Weights of a small GPT-style language model, trained from scratch on English Wikipedia: width 160, normalized queries and keys.
Each number is 128 + 24 x the weight over its row's rms, rounded and kept within 0 to 255. Layers, rows and columns count from 0. The size above them is the row's rms in percent of the matrix's.

# layer 5 MLP gate, 448x160, rms 0.085, rows 346-352, columns 0-159
size [108 136 102 109  92 114  93]
[[146  88 141 110 142 103 150 121  91 120 124 145 130 116 133  90 158 143 125 173 104 122  97 104  97 124  88 158 122  98 123 148 158  87 148 143 144 127 123 132 132 139 148 143 121 145 123 144 118 137 161 146 171 156 146 107 125 131 130 154  90 162  99  55 118 104 118 108 145 114 111 137 145 106 127 136 135 132 165 122 105  89 105 117 132  81 112 134 115 107 114 123 138 193 132 135 142 150 138 183 124 116 129 164  93 103 130  99 130 130 103 119  83 157 148 100 108 144 133  93 107 145 120  98 117 157  65 157  90 100 134 161 136 102 146 123 101  84 110 144 153 138 123  96 139 125  68 132 133 145 140  84 138 147 148 106 142  97 148 145]
 [ 90 109 145  81 177 152 106 163 150 141 184 129 125 126 124 118 141 131 129 150 110  96 160 100 146 134 163 118 123 117 101 180 134 131 105 147 147  82 122 123 141 123 140 155 134 114 122 131 186 149  84 182 125 128 133 148 125 116  96 106 137  99 110 133 107 124 156 113 139  77 123 153 140 137 119 142 111  89 132  96 133  87 109 145 153  77 115 105 158  93 110 137 143 129 137 156 160 171 123 145  88 142 124 182  92 166 134 158 130  85 130 115 115 194 116 139 103 150 128 146 149 169 119 131 153 151 124 119 130 143 139 174 141 159  99 151 101 104 152 115 128 143 146 110 105 125 145 109 136 124 156 126 154 108 149 126 134 120 118 138]
 [ 99  96 129 164 157 100 152 126 101 142 118 114  94 135 138 124 176 136 126 189 124 101  67 126 148 101 138 145 121 173 149  89 160 133 175 132 129  95  94 146 127 113 176 135  96 134 113 136 125 133 155 127 135 134 156 133 113 138 111 135 117 121 127 137  80 121 150 105 157 125 148 128 118 106 111  83 118 123 102  89 119 124 135 151 149  67 138 101  99 150  91 136 108 114 142 184 154 145  86 149 110  95 172 139  87 117 154 157  97  62 150  95 136 165 120 123 122 148 159 118 142 154 106  94 131 144 126 169 133 125 111 146 130 122 138 172 128 125 137 157 104 125 101 127 116 121 108 147 144 130 156 130 142 138 128 118 149 111 155 123]
 [136 121 178 128 113 110 124 117 128 125 131  95 141 148  84 114 136 123 120 144 130 111 123  57 151 139 142 134 115 104 133 148 128 124 143 128 109  93 144 134 116 172 102 164 151 142 109 143 170 147  83 139  93 130 107 109  96 129  95 118 121 145 124 109 114 108  64 150 127  51 130 143 120 116  99 123 129 124  99 104  87 114 154  83 132 125 166 178 142 134  85 147 153 113  87 168 132 100 138 147 153  95 125 139 138 130 118 130 127 122  93 128 105 137 128 126  85 147  74 144 143 104 154 141 122 118 123  98 111 142 137 152 114 125 120 132 111  91 106 169 140 137 129 126 103 172  95 134 125 179 119 113 166 129 150  95  71 124 132 121]
 [ 63 139 159  93 155 131 164 162 145 127 121 106 106 115 116 134  94 145  94 138 115 167 115 162 109 119 141 148 143 132 152 116 151 123 115 134 174  85 133 105 113  99 140 133 121 125 136  91 100 108 150 131 171 123 153 121  72 102 119 135 119  93  91 180  91  74 127 145 161  96 137 134 117 118 167 129 105 108 107  95 109 100 118 102  85 122 165  96  90 100  87 123 105  98 148 147 138 167 141 115 120 119 107  92 103 117 140  99 139 130  96 163 126 142 138 149 132  97 139  98 143 106 144 151 119 146 132 100 122 131 103 158 142 146 151 120  92 122 155 122  95 123 117 146 177 143 150 155 117  99 152 146 136 172 127 142 130 130 104 126]
 [141 144 160 144 151 119 114 102 116 113 131 155 156  78 151 103 116  96 140 143  96  89 112  97 134 147 130 141 120 118 154 177  78  77 177 131  84 113 152 169 126 119  85 149 120 109 150 152 160  94 146  98  89 132 120 108 145 127  95 130 151 127 107 133 122 147 149 114 110  84 144 146 121 100 150 103 188 122 130 130 130 114 141 148 117 130 109 150 113 141 134 130 164 124 112 149 156 145 148 147 126  89 153 122  87 126  88  79 116 129 117 129 120 129 129 142 121  94 118  88  83 161 125  95 150 125  96 126 156 109 116 162 149 121  69 129 131 114  83 155 112 145 131 121 124 106 124 149 159 126 121 110 140  79 132 111 110  89 160 151]
 [186 135 162  97 144 141 124 136 141 105 122 161 143 111 160 124 146 137 130 104 111 153 116 138 182 123 127 129 122 138 125 122 119 157 135 133 119  78 134 136 107 125 136 109 136 106 156 124 111  95 164 121 102 120 223 171 115  93 100 135 124 159 110 119 132 156 161 109 100 102 120 146  66 147 144 151 161 166 112 141  92 157 139 123 105 138 136 124  84 133 108 104 138  98 130 143 131 113 108 111 112  98 111 114  99 130 160 158 149 114 120 157 156 135 135 169 136  99 139 143  83 171 108 116  95  92 109 111 131 103 118 141 123  97 126 119 103 119 158 151 136 124 141 146 178 142 115 168 126 149 132 184 119 164 111 142 127 161 123 152]]
# layer 5 MLP up, 448x160, rms 0.0811, rows 346-352, columns 0-159
size [109 170  94  99  87 106  90]
[[159 144 146  64  99 129 123 156 115  93  87 136 147 126 130  84 141 140 113 114 154 133 110 122 110 104 111 134 159 125 102 120 142  78 126 160 122  93 105 116 134 110  90 112 145  55 115 144 130 109 127 114 113 107 112  91 139 133 133 100  96  96 105 135 171 137 175 164 130 138 169 127 119 149 136  77 131 143 152 116 112 133 100 140 136 160 167 136 131  99 154 130 157 120 141 122 127 139  82 142 117 160 106 128  99 137 112  97 117 132 129 174 105 137 118 120 121 108 127 123 122 101 132 157 158 100 174 133 121 131 124 120 124 101 126 102 177  91  79 117 159 118 127 167 144  98 166 144 147 142 108  83 150 168 101 114 126 135  89 157]
 [ 91 120 120  96 166 181 136 134 111 129 190 109 134 127  94 142 126 121 147 117 116 104 158 114 143 142 132 103 156 124 104 182 153 142 104 123 114  89 146 111 160 119 148 145 137 122 142 126 132 114  95 165  92 130  99 121 141 126 139  79 145  91 132 136 133 138 160  78 129  74 116 128 120 141 119 146  86  96 143 120 168 101 109 143 173 117  96 153 147 113 118 143 122 146 102 115 160 126 125 133 122 142 112 143  69 175 140 128 140 107 148 130 102 166 122 135 130 160 137 117 161 139 135 116 151 155 125 170 174 138 173 169 137 132 119 139 122 122 176 118 138 147 186 117 101 132 156 127 149 108 155 103 138  82 137 131 136 138 128 170]
 [134  99 130  75  88 115 149  96 130 183 104 141 176 112 179 148 136 131 106 162 111 144 156 101 118 132 137 155 157 155  97 139 129 158 133 134 161 142 121 108 133 149 131 108 127 128 148 154 109 136 132  93 133 136 142 138 119 105 160 111 102 169 139 165  98 122 142 134 170 173 113 106 174 118 115 138 107  98  90 126 166  86 143 133 124 123 178 127 103 126 128 115 160 139 124 147  93 147 132 144 132 160 131 123 127 119 114 143 120 127 144 183 161  89 130 127 142 115 155 162 134 121  82 146 105 147 129 126 105 155 154 166 158 136 106 128 104 125 142 111  86 129 141 167 154  93 152 108 105 146  97 141 172 110 138 110 120 116 137  61]
 [116 121 152  71 109  86 138 123 101  71 105 148 163 117 134 135 144 142 126 125 127  67 110 115 142 140 154 144 113 152 135 109 144  99 162 114 123 124 124  95 131 115 149 131 134 131 139  92 153 112 115  97 139 132 135 161 139 117 147 127 113 135 115 136 125  81 129 128 157 135 131 146 125  98  92 185 149 156 149 167 142 152 159 121 151 139 125 109 103 145 116 149 126 133 149 130  59 166 108 149 179  84 109 146 121 134 143 134 126 120 153  97 130 145  93 114 126 186 176 140 139 148 105 107 177 107 112 131 128 125 160 131  74 147 128 147  76 148 136 129 119 144 116 116 135 155 118 111 128 114 137  78  76 123 148 178 140 141 104 124]
 [135 130 147 132 155  98 111 176 129 127 139 131 163 133 130 116 116 160 152 118 114 123 132 106 150 126  73 167  87  97 119 121 103 143 107 137 114 142 120 139 140 165 101 143 129  75 159 147 117  77 149 123 107 118 103 152 103 141 110 149 130 148 133  78 116 145 147  66 104 117 141 104 167 118 137 188 154 112 125  69 141 119 142 165 155 144 120 100 150 120  99 108 123 128 155 129 110 111 159 129 138 115 128 118 107 174 127 170 120 116 124 139  63 156 132 120 146 126 128 152 178 161 148 114 113 173  99  92 117 134 127 146 105  94 123 147 124 128 150 166 122 163 146 136  97 115 143 138 118  80  87 119  91 124 109 122 124 134 150 145]
 [ 96 148  98 171 109 144 104 129 137 142 129 105 129 109 157  75 112 129 120 144 105 126 157 119 130 100  93 156 130 146 100 141  99 109 173 125 133 172 133 156 122 164 144 124 137 132  89 117 112 101 155 114 114 128 146 168  94 135  92 126 156 112 106 139 150 117 150 121 153 129 158 182 145 140 148 109 185 104 105 127 161 142 119 126 133 143 132 148  69 159 116 171 146 111 107 175 135 154 173 120 136 127 166 157  93 145 116 130 103 135 119 158 123  94 145 174 171  96 122 119  87 143 119 100 140 129 159  72 143 163 123 186 148 131 158 124  99  98 129 147 158 109 145 135 122 115 125 117 117 127 125 112 139 141 136 146 148  92 107 119]
 [194  98 144 108 117 129 111 113 123 147 122 122 171 153 107 142 107 111 164 111 150 129 130 140 161  94 129 138  94 169 151 157 159 130  99 146 120 112 116 155 160 156 203 141 141 107 119 129 108 127 116 125 126 120 100 125 114 186 134 133 141 174 123  97 132 121 116 119 115  91 159 117  96 151 119 130 189 145 146 103 142 112 112 135 132  92 130 103 113 130  93 142  89 109 130 144 136 119  74 143 123  83 111 124 120 172 128 182 166 151 135 120 126 165 137 130 105 136 153  92 129 109 103 102 159 142 138 129 126 136 126 165 124 141 145  86 138 137 113  84 161 101 111 126 149  76 127 134 105 145 130 134 166 149 133 166 160 108 128 116]]
# layer 5 MLP down (transposed), 448x160, rms 0.0745, rows 346-351, columns 0-159
size [107 139  85 102  83 102]
[[162 142 117 130 158 109 146 143  71 132  85 107 144  86 138  92 141  93 145 130 142 128 103 122 115 100 173 147 157 137  89 132 139 112 102 118  97 139  72 165  74 116  97 112 160 107 129 133 150 127 123 121 154 102 122 121 144 108 163 120 160 134  82 112 174 154 164 134 145 159 136 100 167 147  89 121 145  96 155 176 137 141 161 140 136 159 149 147 165 116 105 115 122  89 138 157 110  73 110 159 101 100 111 121 120 150 151 151 100 124 133 131 118 119 173 128 135 109 130 142  97 147 111 104 100 138 144 132 126 133  88 127 130 119 127  77 123 148 119  94 146 145 122  98 122 130 121 148 153 162 112 100 125 123 133 124  80  97 119 125]
 [ 97  90 138 120 120 133  99 128 112  93 110 136 102 113 106 164 124 142 121 139 121 115 151 140 141 132 165 123 138 134 125 119 131 125 145 115 126 158 128 128 255 131 145 151 145 133 112 148 167 128 102 145 114 151 119  96 132 153 118 140 135  83 141 126 136 128 135 101 117  99 110 129 152  98 154 135 147  83 149  79 129 120 126  97 152 147 113 131 123 107 110 138 127 133 114 110 168  86 102 116  99 120 115 128  84 120 134 141 129 141 122 138  99 145 120 150 122 118 145 111 141 116 130  99 109 138 106 121 111 151 120 133 167 117 128 144 113 137 144 126 139 129 118 121 127 130 175 103 112 108 153  99 134 121 154 153 119 117 131 138]
 [148 151 165 133 112 121  95 199 102 110 154 122 116 129 123 136 127  92 118  95 191 131 135 102 112  95 144 105 138 141 132 123 133 178 140 125 126 146 152 112 190 117 110 108 123  79 142 114 196  87 114 159  80 114 112 103 153 140  56 143 140 136  87 132 133 131 120 112 134 145 157 134 163 130 153 127 125 125 144 125 156 140 154 168 111 113 153 144 123 128  98 148 111 104 111 126 157 124 160 143 114 136 115 134  87 142 125  94 132 170  91 135 109 120 156 166  83 122  98 111 107 135 138 110 139 122 138 108 115 113 125 113 118 118 101 121 123 132 124 126 129  99 118 109 114 161 149 100 100  98 160 120 157 104 115 134  96 178 120 162]
 [154 113 131 123  94 151 135 134 168  99 138 150 153 133 136 126 124  68 117 158 190 167 153 161 122 124  97 154 133 177 154 151 111 127 195 139  94 119 110 142  94 100 144 114 139  97 122 121 130 119 127 126 125 142 134 136  94 172 145 138 119 102 144  79 100 153  92 128  96 120 111 114 162 166 123 164 160  94 110 145 105 134 145 172 136 126  93 124 150 144 145 162 123 162 147 174 186 146 105 156 138 131 140 159 118 133 177 129 138 117 163 123  88 149 104 115  81 137  76 139 152 130 128 123  88 127 108 148  72 137 109 137 112  88 122 132 121 139 110 134 157 115 141 111 131 109 141 120 136 135 137 126 131 135 138 129 134 141 120 110]
 [108  78 142 119 120 141 134  93 144 141 110 152 145 129 110 154 129 122 106 101 144 194 109 144 114 114 157 147 124 191 138  82 141 100 132 180 140 136  99 118  84 146 127  96 126 125 136 132 129 132 125 134 112 139 176 105 142  78 129 108 118 132 139 122 160  89  95 136 157 132 109 178 124 112 162 140  79 180 139 141 128 131 129 105 124 124 172 159 127 129 134 126 139  66 154 154 140 110  64 102 138 148 132 107 136  91 160 108 145 152 144 147 137  99 149 117 125 116 130  86 125  91 112 119 119 109 121 159 134 129 105 133 127 115 122 107 129 144 115 108 178  96 125 143 149 134 144 138 125 168 184 135 149 163 113 120 147 160 146 107]
 [ 81 145 123 144 131 105 130 138 100 118 123 133  64 112 134 138  77 181 133 158 125 146 107 121 134 111 146  88 136 101 117  97 111 107 139 114 120  84 161 109 150 140 130 118 142 140 139 121 145 134 138 132 143  90 139 112 149 135 128 104 154 122 144 155 111  79 158  92 107 119 128 131 107 111 110  98 133 143 104 142 106 145  67 143 175 143 136  65 122 117 118 167  99 116 136 126 134 131 132  57 128 152 132 116 116 153 153  96 162 112 157 106 134 150 119 178  92 173 158 145 122 168 111 129 136 114 103 136 141 126 148 173 131 134 156 130  87 134 150 146 148 161 110 153 172  74 107 106 137 136 128 142 111 131 106 144 153 154 135 127]]